config.yaml
num_attention_heads: 2
hidden_act: "tanh_gelu"
norm: "layernorm"
attn_scale: 0.125
init_std_qkv: 0.0413
init_std_o: 0.0513
optimizer: "soap_variant"
weight_decay: 0.0
final_lr_fraction: 0.0
batch_tokens: 131072
Each number is 128 + 24 x the weight over the matrix's rms, rounded and kept within 0 to 255. Layers, rows and columns count from 0. Numbers have three digits each.

# layer 10 MLP down (transposed), 640x160, rms 0.0594, rows 523-543, columns 0-159
112173118104108141074135188096149125125105108104152098153123163143121141137146118162136126119138137163164173142137173138134145139089167138102117118106122134096094133104128137154148136156127162182145139085099146113161097072118168129100093100117100134112165158116122111122137131113130120129099131130130167173107120145129110156063117085109123141125174149153145139141122088159163155132133102109122155137108158113126134106202138130155113143115100130192079113134142123143106116125126153
111100104132118068116149121119195130141127098089105149096113138092127120091148145157143124085123094181107098112128085104152144137165107102088145120095149083115153121163155146147106122124114113071161071147140132124131105118094146125146098143165131099070121130075128156138105133173157134087126120131137104124157120141181132162146093104115099065160146123131144133131135125165168127146160114113122095141154145133128162093098156128133146094097118093153125150195114155101151102095122088
156119109090131111100155105129115128127105142120138106125113107117192102125129145071135114160131116127166182137134124110107143136113172138144133109143125121108108116138167101160145120139138160119120115149176120172135117133173104089089102173083086114142159136116105112113135121101185145127093135108153094121144146091140135092106133156158100130155099123148136125148088091170187150118074149132150163120138121163122089191112177108135116119136172133102084117108123107137124100132153088
102144124074130178100169127136111149118116140123183168097112098118081121143138152098111154162142128127171116167141077137104145163118153167140137122121113122140108156136151140137127183140106113141118202083135090139139148122139095063106113131138123134144124099133160090107104142146150177177147177188141136160073147142133142177114122088191092137110106098106125121149093116099129153162144156136099109173138169165120130101135129127138153060127132133110146119132089108114093077145074093
128088121113105116115058115091132117165124140129142137132167163090196112139137130103123126127117148073142172098086146104092148162136092142128111117135119122140137149149134132129110093128128109140134133111109084147137134143114123145125123121088121130154125105118085153153150142100127133094103138114110070141160121159138149175081132125110085155151112112132142088103128157137140101126160114094148141113149133092121107139108153117130174141134149122140139116100182130140165088127142189
128140107126142178141154180106125144138137131095145121102128150127121123153127155119083153144110162165150149126121106160134122131089140152118126168140137158120144105139139147132148086127138128153161131121115102155139124137121132104125115149093113142116132142145147095103166082122161167116114114110101170125136125188134134136092130077141130152118135119150158126169170061114183132135169111137114139101149120117102115112149181129147133162135178127118087152139164159117165148136095107
125124164135143097133138157132166124121082185112117091144129132128108156110101085136134092138114153145162101134135166128095139104170132115127125115112142103108170112134118161121113120122149121119106127128145140152115096125166102087130115104123131132086154161108122103153134100081120155099148178126147145073148125150112111156135165142130090167069119124097101138139134167161150107142109122120137124160152132101140090151133149129136145118106139142113106123151097140118156097146111143
142127125119104129139128158165143086112095153115113139132106107154115093112102120134126130137176098146133146145165088173104137123132175156121176108135114084143129131109150129055182124146126130110104136095107135170155149169105147139172153108056153118112120149112103121122173158134127167127126119114162170151115114098104142132209140112152102089110153100112154122144140116085123134105110134118098117105156129154117131136115122117174115175082116109087164102110131086128111122080140137
134123083119110133120159154103135085129098163102115106118116109109124122066111108192134145053137104084076089103088093145123156143117110072119087151143098103112135159114172140097115161173079142139111096147128164119073140141103168123157097113111116124141123177088122182092144149120082134117185126108157096083092155116132116152111136152121158138146119152122129154171112106113191133131146132139142105144106149164121205120090185151104113159131148126127073143143139107124153144143137106
103100124132128146156136190129097158111119115130154148115082113081130141139141136155130160147126151159117136118151115113143106162097134133129166080139133112124121166116132084148127136116141114079091124155090125095147118114106124145144134114107132126104108104170130126114129093130128116117128099152102154136132133087077117147131115149099127148159154092113132135103086161115146132123107122121151117091146126119095099123133115165098133134137146108168157141107124116103082107139089099
133162123128116114106138132078152114150187101108087122144122110117145112131121084118129138132107165127063132123145176124087113097133112147172086143095087172116126134124125126175144118168170174153106172111102127115087121116153107133133135168119099111116140132123141107114126124149071174132125156108141154149118129143182167134140128097124135090126115114147126161105115120101120133138143108066130116145148144097133119115132130140128133103120089128161069111130101124116141140108144128
189114138136110117123124135157146123137142135142102113146142107115154125139138145108137106125118146097156119145113123133098104129094165132115109124103121132137135148120117108135147113117108110154177152128117099116100127145119126143120119106157160111126171150120124106159115124140157143141158133124118100101125117135127150093129114123164095132165130143127112144188153160154138132132109148118119123134136126157134116137122127166101143149137133197147170139180106132105079105148108119
125108153153108105157133132136163168127097159123166186118123138181124127089106116098130134117134148127131121159114094164129131125169128122130164117130132117136142113073164145137134195153107108133183130150118091148135156156093131127126182185123166094171110119134161120159135116121126091110091110138130113160129114141118122109159130095133130162141116168108122125103172154168175114131132107124127156084139104119120131166167103153171151103157119163106113135126108104153156119114124153
110108143117114136157114106129148131132121107128140098115154145113120123111142127143139161111137150106113103114136152128139142117076161134132115117130115178106130162149120127099092123106140126121098165110156132165127149179132107152166119116124136129093104129126146132154112112136132166150136121171118107160104137162085116113147151146129164163159097163136131109089118152155093133122140126103140100110151103168099129097128122139159077123141099147123164129126146114131081091122115132
106156146127137133115156052124108193117116170113112154141140126124182134167141122097117128142092124168165108127116138091114115157149104124163126115133135138124093154132116151109163132100123127173104162112165108167109135145163124170107100106144169098132109122151153130151128134070152128118136097149104180151093172126152106102126127111142138144122120137122106117155144090122111104112139104168099116106107173122134139107092165133128125144156121125152088138143102145160166143142139100
113084136132111109184149164113112081102117114143082147073122147148107102150171140113153116142129104152125156151154150159112123136116097097120117127156161161120141087083105174125112118112113116079123095139143088099115132118133137147120103127147134118110177109133090132114104109095092110126138149124100145158159116160175145107106118118185135092131135131115161136140126160100144129162094128168143121164160132118158137134142081167135107164116101121208125059149136104113124178095087107
154133118142128139113146128113127116115129120112103128132137118096172141086113148130141151145113127160094116094102097115144104133090140130129116100138117155142105130097117077119088135122134117173128135113094124124126155101132151126139139116125120111140114132101143132097103140122126105158101118093113135132117127126150136136132140143154098093147149137079127141102139141138102121145145132161132128103134148163133134105116173135139134116111155145097127126133160174134151109124165142
135130133078109099131150159124139130157151144105154078131066105131138134144143121111098140133101148122106112150141123156125181128130108069123132139132125061105134088143170111135117096153164140131108094134138112077093134136148147096121172102135125106082147120119104139121112135110130094101160152147139120122117143141133121090112129167154114107133126101117154133078127163131102137126164111113142145136127148120149173124136090154155114155127114126132100141131104118169080156123119143
062161167097145141174107097129107098120135125113094100179147131141108132084140128136104114112101091171122099119126147142118095171103087084145144149135147159102129107120159143131151144141128083103125110105103163119128141136140132107141124165156127153103139113086140146132155114121134164100103129125139136116147134139077117158143117090108108147123161146150141108136123126116126141158117119135097121112171108149159085122152094098103121175146121143100142130146136120114132162135135130
173141117182103128148172109135144126072156107098128146132138143090128106114156157139125098174162097128116185095089111140092136160121052140124135144118123076131112194165129138159117137129118118165144103147134120168135170159122132142119150120128174141114160125130117111107119114117143133117136124141079144156060108175140119103125170179129158133137108176185124129108080148149158162084172117137149122180146148137141119136109110150135128147135146129130168127178108125146153112146102118
152132153153152122145110158126126090090114134089138136123110126076146099143125180123095123082156159164142159161112171118130161140123090144081153123152197126135132170109101092145146101149148111123109129125118120106164105125120115129109150114126115114143083126115111127149114163108120102095147132099120059124131093114083100152147139137097154115133144142107164142096130121119109148156087114172137144129136093148136135113106113129125131155121139099123110129138159113128069110095154121
# layer 10 MLP up, 640x160, rms 0.0592, rows 524-543, columns 0-159
088151129104151142116140175114114097158123132142143118128138102144116107138125149123111156135123128177175101149093074119144147133114100184131153145127157143131148110159147093115096161126108137097147096086099111129156126139115150143114107143138114130185140139156114128128056180113104113129118104080133139120136085144158120134142146124111135107133159165114164131138113138155095117068125061094082083133185113166150146144101118108142102155096134138142126142139163120113119126114186142
104123091152121148138117101130138118151117180131117156134150142135077134131082132146136177107111132165104112152138134163079120144112105139129135162142150089166159105125109171068127125122140116123127110153149093111109102140083143171134139149104153133106151100144135134085105133138131137126125095124126109149138136146136146149145160093162172118131155124142187110117119082111127117132092126096083106159126098119104151101142116113095149135132084137130141140155146103146101132119118153
161131132168145161139177144145065126138153138119145127111132147088070139091151139129125171154136091135097103111111117169115180120161175113185135164125087127146088110160126069118147179170094177131165159129096115105158100098125085139130107137149116103201125060100102122105173132153121150125172082124137113118107096167154091160116148143110133134133101121164118135183155120135100134096137145152125113145087127114146128129139160166144145155130109154094160094130107209138095120135090130
139151116160156117113133166121119159093140105155141099148112144144098160175117138126144155111109110164142084131091117182125118106141140093130151138113154165100118079112115117128100122119159134114132122150132108126151094110123131175122132150125099100143116152128133108124112090129114123141155110090083119116136157115139150117149146103110149137146083171118157149114150125099142159069107125137162175155066115138154126133150128165104093088153104129084099140145100149090116123167135125
119113145110160132137127099146153079109125144120131126145139095098153145111143166119170150135115141120068115111096139128139120109123135121121152130146134113129139143106133137141129145144114131124136115106126110134083121125093112132169193118116116141105110106048135126143143116087116066154168095121137098130151098104125117124156129169131158144127130141150125110120120177146156144093114147138152115169087114185120094141094143113085137120074133197131119117086145141130132119143126130
103117121124122151116137102153099150166163136127087136123151151087139175119161145126115157166137172147132123107166093129138083095117131129096095117143112117150134084125161132098124146167175122149067112141134131120079135142112110141155144151144150124182094122108120187132135139120103117172136144126132124104139124109119170138157143102185145133159108168132151098084118147075114119115126141128135143130136128171136131106113098144148112140162122147134173153140146123113120113101116149
182111094128124136168107184114108208166155108145105118179098126146123130092151146092133121142121153153114125109132105120153135167142141135133134139146143163121150127135159114138131134116078135126163145153133124110110113141095103162095109165165146145155147105078142115144095108151136094149112108126108101139130128134120123137103158142189114182152087061134127129116099134110114185082108131102127123101121137114190159099137169099115144121124096149169134125173121099106175099161118135
130177128154144177101134116134133117123118146106112099149128073134105110129125154119127085142121172120133083115120132183135144137145091060160117131131138102099154109083120121147128115173122104122139108101127146105071103130142131149117146147129144107173137061121171176095095117154159135130133131090110136147128137170134112086142126120159156084127148157114150118143137090092151099161110164094139146126167152105105141140091110126120122120132099109151135086133135141118118109136122135
149135097153129100103123089154093104144150107095153102132151105130134105085163138152141102109097129164143110123123164137164118106135098165100112136117112098125151119150115106135153135106088139129158111139092115103093121117138134131118154168126117126127074130164136084123121136153158160097128165134125116152133135131149112172088169114157096130129119164113149105121128112138127129142154121144145142109133136140150158132129164130148153166124091171141111115174145109147084092127120166
146121114123166151151160156122138111102105143142098136058092152107157144160135160133104136124145128084136112148127110109114086155117129097133184122157150128125142082182135112133132085155103145098124081103105104125143126181139167132119139134166107138161123126102132156124174191126136137152154123132146143103134122108145140150106120120115123120177120133143170112098112197167139162149166106132164148130118162180163117117140102127113134150129156132117124086146149139161176117108151152
138158143098151137129115125086136139144120165097121169106117149110120135148123134103096140146139089143133124159107161152146136141169138166137141124131176146151131129131091134141126108112107146162118107155108129149136177147121110132140131141131070133134131117138172144135145128175133134128118147171117135138107133152143125126113145158158161161097160156101132127089111138165170144128145136117130100174083146113169141139131114122126142111116059142142131130097142150142150110119181145
115108111125108148082137148139103123123146118160135139077140096156086087124113129139184061166114166136167113142111113088124120158132159139138125182139148120186125109130130120101147108090120147129146066105153136133123119085110084119109137169112125115133139139110141125117111094097125132117124159110108121143185132143111163119130120142133145163092087156134106145153130128094094127142107182144176103116144108114151135138161146122131073158116148126122120143109127157094071159133133119
096164077133155186111142170125130108134125123134102138134112100174133154118174123085157076179102162106131167138146096139122149148142097148110134124137133093165148089128120163145139142168097130140165093154132117114143162098154131119139125163099114092166105114120125132091154153155108087112121145100180097138147140127152157106115122117127129115122111097117126153156114091102120123123144131142142114180138172144147148123136126118096151118137128141122151132149119107099126139143146130
162101091170135089123143172107142135147137098122130130104048149115183153122116131125137156113147113115114142080121142106140164136101123157151117111132135136120129095114144104158099091161156158135134120165128120102077090144141126095134151098127127161142132132140157092116157154126120116142108149121136130139132138125118131151115139124151157090129137139120145106101113119158148136129155132136092149130132117146142148100154096156121106135149144127139172127087122114115091094123149180
139098077148136149148136147148170098123074127159135110136123132119128096132132123142082143155140155146120113139147168152143130122140141091127115155140133155140096134067119090101149086090111146138145131123152128119112129124113173123112115141099108121186168129121138136090110153168086116135143109159122130132126121145131085092121144128113140117103122150131101143100125131161138096170136101142159145161122112159118160094132113165125176175117143101091147110111155123159125164094129136
162111127098120139136136107103115104091129091134141142100140141163105116124135112086114088121143153146131133113163147111131142109137128117127165160159112118119135115118132117129138185127138107127156134113136066121138159118138156146152097133108097148136121134130120091134150139121145097156138143174152155119125138155088116145118119141135118157106154111138087138169120109126115168135126132128087092150127157108106113100137077150114112127083123091129130122146134125145135106150142128
120105109191089160153119100113085169095100115136106150126141157121094112141149105159163102133163134105103130117146151113145092157119125165113153092140115148130140120135145105138108162142122128147115123143136155115136111140140102154151121133139122134115098127162158142111138094121153148105122116110112147129147154122126094120115182144142111167153117131137135152124124128117160145107129117146140130135183155165118133125125144105121116118097126104157138146126147134088159122151132154
146108139102142121113161147128125152140148151113143082098100109102110136152111119116127115128168151101138107105133124138120145100152108113187098115119117112127099136116099116146099128140143128158078088197131121121162108132113130115160116130104120081141158118118138119151134156130170110143104121126134154127076095157165136131100169189138108141153112147089132138154123102150140155079156133133132154088139137128108166095082172144123126190155174132089144119127096120121095098134135163
106067157128096111081099152136081123118120132149125150154100106115138102114069151095098141116138158197110122149154169108111113099130135124150132129137158176145109072068165154109133111099129127130143151125139181062116106132124112151117174131151086113144146130174194116137136166166118132136161144121122141113137151081144103138126130076140109139102130099158152141110177117132105100176090130139151121155098162112128098139161147124122164126152123135144089129141093135129106146091159092
162143097122097077101129108112129138142174107126128137132083164154137152127088092153115178160109132148133166156192107130100128160122124110147127143144181143140085097141089093104145154132160178161110145107142126110105157165120107098123074167139093103119141196093147172119113100086124092173121108152194153098102121168198116098103180111163150141126128115143117109114115136118152134091139146158141138147110124141147119121111139159160133149105138117123141170146093134127151149136155128